Weights of a small GPT-style language model, trained from scratch on English Wikipedia.
Size: width 128, 4 heads of 32, MLP 384 ReLU, 2.92M parameters.
Architecture: LayerNorm before each block, learned positions, biases, tied embeddings.
Each number is 128 + 24 x the weight over its row's rms, rounded and kept within 0 to 255. Layers, rows and columns count from 0. Numbers have three digits each. The size before them is the row's rms in percent of the matrix's.

# layer 13 MLP down (transposed), 384x128, rms 0.0867, rows 44-69, columns 0-127
098:151099138134161136164113112150131118118144099121144148184160132149108151138124110132141124097113118099127124117143091164132114076128132181096131130110145110101112176162106143120129122105113144097138129155121145122094129153143143101150158153104134149114160111181165110154090121166150111131100088120070135136170089140150097156122128076151136102127138125094148161072116111149117140126124
104:108152079139140144134142155085129116077157152100138117112101081140117139146140129112129149124144141111115099141109137157124136080096134135141128132124108129109098154145136154137170087127110097109107152121123153109135117132132154147127101185139111091103133125117109156136139096135166120097103087147145169180092121124141087155122107125177118117189143139192099159143089126118122122150114
081:129110103143176138189125114140154113147118139158105131123117120139126147126122168123141116188143117100062136149141138139116132127114023139124121153132086109152122129152108106151139121092159110134122132140139101111136141130152173171063141133147156137124147105147094123108118090101157133099115091133103123146103113104140133148129088143130144136144159129088131115136096137127146118137158
101:155133101113159143143184135145098126136109186080116112149179164125125117140129125100180137144110100112120108126126088139100100136091094120151086104108139139153134147171106148178095100081137120109131083144127129111103139150135136156135157110153131135126107140118128118139152114131111124073119108145091115143099146137124182131117137172166122100124163085132130133155138137127131151095096
094:137093098141087074112083116167100159164119156116102110129144107132116114122135149105131144143118216133129177124106124123132164127140095123145155126151118131152139136125090130145159136090111107140101148109110134125105134153123119125091137121142129147107153095140147125156137076179104107135113132123108132121076173174126143108164129136167110131148096106133143153149124103154141129084096
082:126150115133148164119155140116135121138164166112095124150113081165111185094122100121122122123142091139140141154152105134113119138123123099136152137128120129114089149155112144130105142112108092121111143154144137126162135109136162131080128125116144131163098137126104147099135130138094139137133103158166093125071103123135108109094110165153098100098178138128142133128102144160107152040180
085:163100100134122129121132171156100125157130195128140144153131112153131128131127119126156137160103124118091131129163155134112097102183130103158128142146133104119150146141110132117147124114122099081106145140122139093133128111147124156115146113134159103115121160122124141151126012132149105077180115145150119144104134110102124145129094146151113154112123123113140124165075124134157116096149
102:088147079055115130144097132094139138148130137069139128136118117137118113096162146114111164112136187136118091142152148167137121145127169150065135136125141153103126154159126140155117160110137142121129137134139143121133158104093122136112146147108092151163124105175106138113095122137125108123119116106139113157127134150067125105164118114138116142106132152106148122165075141160103167146108
102:153153122121140127125112090172134135120089136128104097092112131139122123139120155130109140129131132160128161121135101097115117120131113142078126151104116107164160197144128128142117114151087096164152141133129113126132141080166137107140128126159132120139145125138176078203108106125138155102123129136089093107090133150110076100127130148103115155178131137115127109154128174088110100156105
080:173114164123107139085097115163100130089152128099125144129091108073135123121093094150147152115110133147139118127162135178143155103133059109099135108122108123090173121135130112150112145138105124102116118155126129164125190113154155162127120126143147139123103102114127140127148096103158137138174109120136129090131141139166174149101115132144121142152107099115153157137145078158148128094110
116:096147144137121146085152142173133107142093168121103139167170103141129112127106155155118152140178150113123075127095091123106063144173125110175125104164118106101146165112135107136138159093121129160106102137142128120139133105119129137151150121169148094123189133105114097156131110120138134154129088126141111146131119131135159093139118135119135110143124109141082112110065136156141125146115
101:171105125107180137144135147141099167146136133080129101122102158129147150125100101074133137116103133139115120110126121132137116066129158134118113140109163096086132147120158143130109181171102118151120138140134126113137138138133132117155150090120135138140111148143108122119074106141113122097092107137185125147092162177129103127177141130104076173173131112095135115152102104122138113129126
103:096120095106134111149102106150120112084137143155107134177123127144146135139128122114097121148173138129151112142114147164117119163122152130116132121146151105088134095149126143107137121135137127104103124099124171098129130105147101130186158098109124158121114125130127104126122107089135181145118113133124149145117131101111180127156108113201128107135151144106139174068131060178144129123088
118:132114138136178108111129109154139093126143163137107120118132119179124107142130165097141114097147141114137124119136100134145096089143156123090112134137134134179125148160118146126097113118106096072137133143122135142166119077098136119118129127142169129105104144142147107161118062155119130085155145123100133159161116156101127156119161117175126092144164142131125140107051082142115135138123
089:106111112162179121154096117175158102133108122154107140135146144142159155113111183115147110131141136116112111130144157123109135152115093146120113095105163157121103114104123154120127116134164152124181157131149142103112105141144119130133153133127159133134148140161115079114128110135144135076071119132103081144161143115091120086116132140176157068121162122142110150091128103121072129119119
089:115124110126142123116150108100140152171117150131106114141137101092117165121130132108103109160146141107100121095115113135126129103100146142105088172151112153144173143138149168147143118095122150148129119104128120124135124107131169187094088163084124161159155145160155124069112127161165121123121162122089105139140106123141132102155112121205107093099118155139093129149088108137113110124118
106:123160139146138099139128133138113093080138141109124097138119128130139131092146145129096129131117100113129133186145099167161119097098176089137145147128123086128156151128095106103113086118106079126133133135122119139093098163168107147114170112154145157149145153104151145170117143121115114122097091103079141153147154164164128138110126130164125126154129108143131105115105131125076128187167
093:141136104148140132115150137144184093144090093085146114095125125153104115115121147131132152159131114107130132106096170158131129133138107112208106112103156119106102108114127107098155124170107131096119185132111145113129136162142152106138118125144124112118117131116083109113123094123112128124217129127160139125137126145138111111124180166167108103108083147123124117120136178130147110122157
077:102115108124103121123085157072100121158105165130119130150149124102104170184111092162135113100146149103114164126117124171122108148144120130111125168102140110170128123167147154115116138110186117095171126107193157149087105122126119150111124128152115144100147099151120094102164127168109111151120123132101179154153108116112081135144117155142124133122107126137125130130132139110097110111152
102:127149121105156133165093153154159106124092117142080115138121110156140151086160115124124085112094108150105138095115184085111129125132144142113124156109149106153164091089104107156127120141094152119120140160133160144094151145125159127124132120134134116139166109082103114161143130123131115143149159117092097114100169121101169140120119141169125118151179119118113139099064125151126141153092
095:120135106097109126104137127171112105108131160151145165151124156115164137119143119162118176129162124135126143136097131126115117123143122117143128107147156096133144137128120131156127112106143098104122109136158082114114107120154151151144140125129179099152103141134158144052124127173170155112145142168114184096118122132101101079140109144090116141135160128120124131166080145085060114109139
111:135134102113133129099152115121111172116107110125116114123124148132117132097162143110167120139161128130179114115129139104120129120097150132161143105106191106098105149149122162101092160148102079168140161179137144150104109117125144122136139100123145127170133137122131102142131126133129142156075101119166155124139092118090091103119152149109082127107147106136118128149034131130131152162131
080:109149144133110105092112092143114143138129181123103156167099124145103156078142128087142131110155188156158155156112119148098110107152075156135120151127145143124153160107091133112174131148122120132112158120161131107129134119136154095092145109131109154146104105121101163118108072127137091108134120134127128110109122133120133104162165141169098114116153081118158094157097124131107160093137
091:172113133139128157139144141143188126158130162150102112145143138111170139140127148109131113144120123095084089125128106110144102150090130142127150121109095133154160096164114110119110106151111132081146129123108118095124118108124117122117149117118181169123118133116150113143093136144104118147147137120110086146123098096101155126100096127232149138138121095126183177111117145153122125118141
085:109176124143148149122123113083143122149151097138094113125126136173069171110124151099114091129100166121131148143122142122120113147126088119130144140125112130158118171145122092101116152150204094117115101123116139146169105160149144075101110126118115138154136148183116081160124120167102105110114122104110100154134119112122169147161148122143121130116110101118121161103160111118108107141156
100:137122131164151147164121149136149157101114175063096135120113085092104154146134148141149116138126114143101144167131092165139098134095108134141127109113114144102123152160134117161105101099112125121137125144125107126175126150111140126153085144122158108097136145152088130172130116123157075118114074130111132112122102134165094148131130116161142109195154101144121096123150073119122137120151
# layer 13 MLP up, 384x128, rms 0.0939, rows 45-69, columns 0-127
103:140133151118152142126137104180120097145126103115144102127158080105107173167178134106145097097122117129084131131163131110116127125139145203136166083123123096086135098160160092130104149101109122132123120135124140129167124112129172138092148155140124105128143128123122111086133184135118130122176143160128117122169087121138131110144147118113126171139087146094126142131134136124165121149096
086:128109120133174155123128117136111153158119131183118138133123132118125158121176136160164123108146106132095182097083136130151098152129079129131126073092116133186108140108124117125148134125183124143137127156122143152166124124116142145130142142110174123146135135074110073111119113128169090136122094168110158107143148160155115117129097065100158143104133137113133127129146124146132102114116
103:104169119083134127130138138079130146147144134187147109128102141139164122150151127137147143135126123105132147111115129109143096154128137108123143137122132050110113134126136102135166128148100145122139115154114123168139094144146137169139126096153158146110116144111125109107156121125151091109119127124160105053107140166146127173163094127116147177116148126177171068124147135104114111105101
095:128132115125140149147115109128109143135156130122148151147142118167117149105138093140095112133104137159100139082134137122118142125150115166141106125084184090106085111078158147105122158108129139134153113171144110132178165130109107137108156102132158123136114164127171099118140127107119178129149146102165138104172085096084116107108107099081151154123117121121127115078156101106106117129155
084:080072105103163074147117123156121150153119126109160108117192106162133160124194130180094156147110101153137143112139127070137113143122122163138135152124142145111111129133142153144112109134123122144122135096119163170144089150120109163151159086158176145130175122148133116101147130131114092112128137159147117132155089115102134095119139114143120107108117117133141127133154118095115105121127
095:113108115165111122104163117150082161156108146136125128141135140147157124133105136135103153111116102136082163118151145152103123121143127113107104141124104108136138077120102096164179133156163130122165114140075134161127169167105109146156145091169139130137112169112108121082130112178076119128079130117125118148119129130160138095111105107094178131119120140108099108125106091159127128107147
103:090135121137136135142150116121087146116128066141158102119115163185134125215101095160141149114150118123112162099138118125090094121126135134092141109114096131099087138112166139075108153122109160090120102138123105129167176133124134129097151149176123110129134173163128139108134137077145142109117111129148157119143145147118137101096111124111127154140105176129127137134135156129137109141125
101:120123130138102146130097113136126138139124138125133138144096146074136148120129128195099153086085105146115091161112098168097106109129179167159107113085121099126061120134135123107137135119110133154107122105138110131153141168130120145145135109084120125100167144124139149100164134134130104153102125137130171120135133135169107105158151123121092166065106127157083109164152118139149120141136
086:153099141104178173076142099103085141172130136118146158142131098125116118133115134144124154126141112182169109107154130115122129156152101126154115124120145119111125124083139132099153125146118103091136129095113102140140148117162100100129132117128118142146118128176149158127131133171067142139136123150144114138137120161142122167122100145122127162111091102052142094151137185121145093102117
112:113105117152114136097170144129109088126123116141148081110123151109141093107162133167117125107106166196134150126160140097130082146127148131188128125150131105098113158118108116120151125099139140120120120138087147128141121158086108142105121143114101109143125133149123126121134146128171150127132129124169132142183103159129120124115138127096122080131067115115087114197146128134140071120151
099:116103085137101124113130091138112138138146130120147139118131153093121167163129141121166133135126108121161180154147106087150114111154183112162125154134102099128130133112140074138172109113098147159087145156100111163134140142137095151143144112097131126163128125142082114144137096113131120095105103172136112120145155132186127115132126110096161117110121152087106123134169158096125083116081
099:124153101119090092099108115161077126165097090096157133134149132110132133158149141155142131125096117124119147173162128154151118112142124135131120140141149120141134081106129092117128133149133170108146102127120136139152133155133113116148124103174158119071141108101149141078144116120120102123112094138177142155142128146171135168174135099117106086103075124145094100146117101149168137140166
106:133106133168126166154160137119124135110150130169147151141153112090127158154166116162130111113101118119128149131144086147134123121116163117110169116100101127125121094112115079153173139128139110142132083122128156121152125127149119165110202091137132109103140162088118109142134112162101086128169092142124154099179130153150141178114100083092143139098140141123150085143125136109121128126119
095:105134135175108127130123152144143114134126126174163148166127144146126156132100139157144122099116118140121130133118134093121122147127102159103164119097130129105087099125123080112164152187163139149081107133082158131105168089116105156123144125098091127130175143146068156096193125145117101116132105097133128097127099152189106108131133116115160112134148138104138121133144134103128120105109
091:170146136131130132074161132130111112138139118152123091145133113126131123124146146138164172099146148121150110118098122077154113120183139139134142121110160059109128104106136064136094152129136147100113129127132163134133182150110106101138130085158135128102113140153108111128128143136090106096109138170138127079134100146118172097128116137148138194127131099137109129151099126147156157148157
106:109155129127183091159147145095124142141141110106128100155120117152156118133117104155128130149086101125154107090165115090128088144114122114110141129091126132110120111127141072127132124106168100090136079144147123129135129114154107135128170149139166127094124131145152116120117117133087111132155118104118175075141150140096160179142084116097157112129091096137142079152146124093152121165144
096:143149113137181148119115128128154187173121117152147132100148145121146172118119134139145127107135077126129139113100110126125098125050151153093151129107136155156154103139150138130127169105150125108150087137124122139156136125114091142142159097143120096140145103127115134126094120100141139152107110120228149110135127141093160146110146117118129142092121114136112082121133144132165080124111
084:134158163118154154133156099134121106128109093163141108098104125129141075131128132078172109137160087135137095114138103115095104110133146146115108129130132161079156153095152113130147147152134147126150122126082121093147153121105133127092121133136129125122126128155123108149137181131072108137083100129159128138143121151166172068128104124116112142143118159096145096121126101138144089154070
101:114142126176134127079109075170103153132129141131172107124142155136141124155107122094154117086081145134162132104126137134108124138132098128109140131142119128154122099126179149132131150107135142133124110150157126115137114098194140198141115125169166117118133131138132146083142159166131108092093136137162149091109112106126080135110136115138112113136086071127114116104162093148134124147140
096:149085094120148157108156113129121135141156130128152115141134149115130149175111136132162165149152104125141140142149114076118130117151128134121138143112169122124105108096135131180103131125107136094135097123100145150187153167137126108126148135149140114130109152118066141107166100134104146129111133127141170135127079152121057143083155111095146129099127136106054088131154111115128110120123
111:087105090142112104105182127102125087149111117184139087123126144113134103122159103166112098138113141182139126057144150109144138161130196146129115101117103142101100114091151137144124129157169098104172115131120115123146109143102127144132124118137162119118147126118141080135113110130113108159131124154138125101160093133107126143156101133136119120107127088145132115157106168115147119176100
084:129134123161160137159167138104120141135115112159133126161122122108159131093115087169119133107118136145104185086137148144112138150148111176124091084108107109145074079140137107080116139123169113113130076177134107152153180122108130146134158135125151162113136145131111122122150101120115129103150147151153123085169129145127130102077112113091133164083137150127120136118114156130109135136113
094:123105159125128094111120145149117123134098092121143167102123160117112142127146145118142108099129122120136142106142113135130088107121133140140115058095133072126154121165111092096116214114101163119125133162113128111181155132138122140124158100127132123146132141134147169121131140120145107128141097122149169119126136174158138121168129095154145156147092149085157141092142137106135158088080
090:157105130137120139098134119105124112151146110181120114149117127151120139096149163076119150084117156160190173142137147118132123094151128108139116072136156140131156175107140121142120115137153094116109123094108095162147137139170151126109117119111133151141129130137134110127086118149073124091130070123096136123120168168105160137131103136105101154123122061127124141133157093144135129118101
098:095109093113104145130115137128136100167113101134137092193136128151108057127153077148132132154101136144092105103148123116123093127127170197109168165125114139110116100100139082145157160185143120127113124123115151133133146139113123143090152124135124138106121105127122131086148128130126139134122124128150108094141180121145122137157083109127133115109116100136143144167152123139128128190100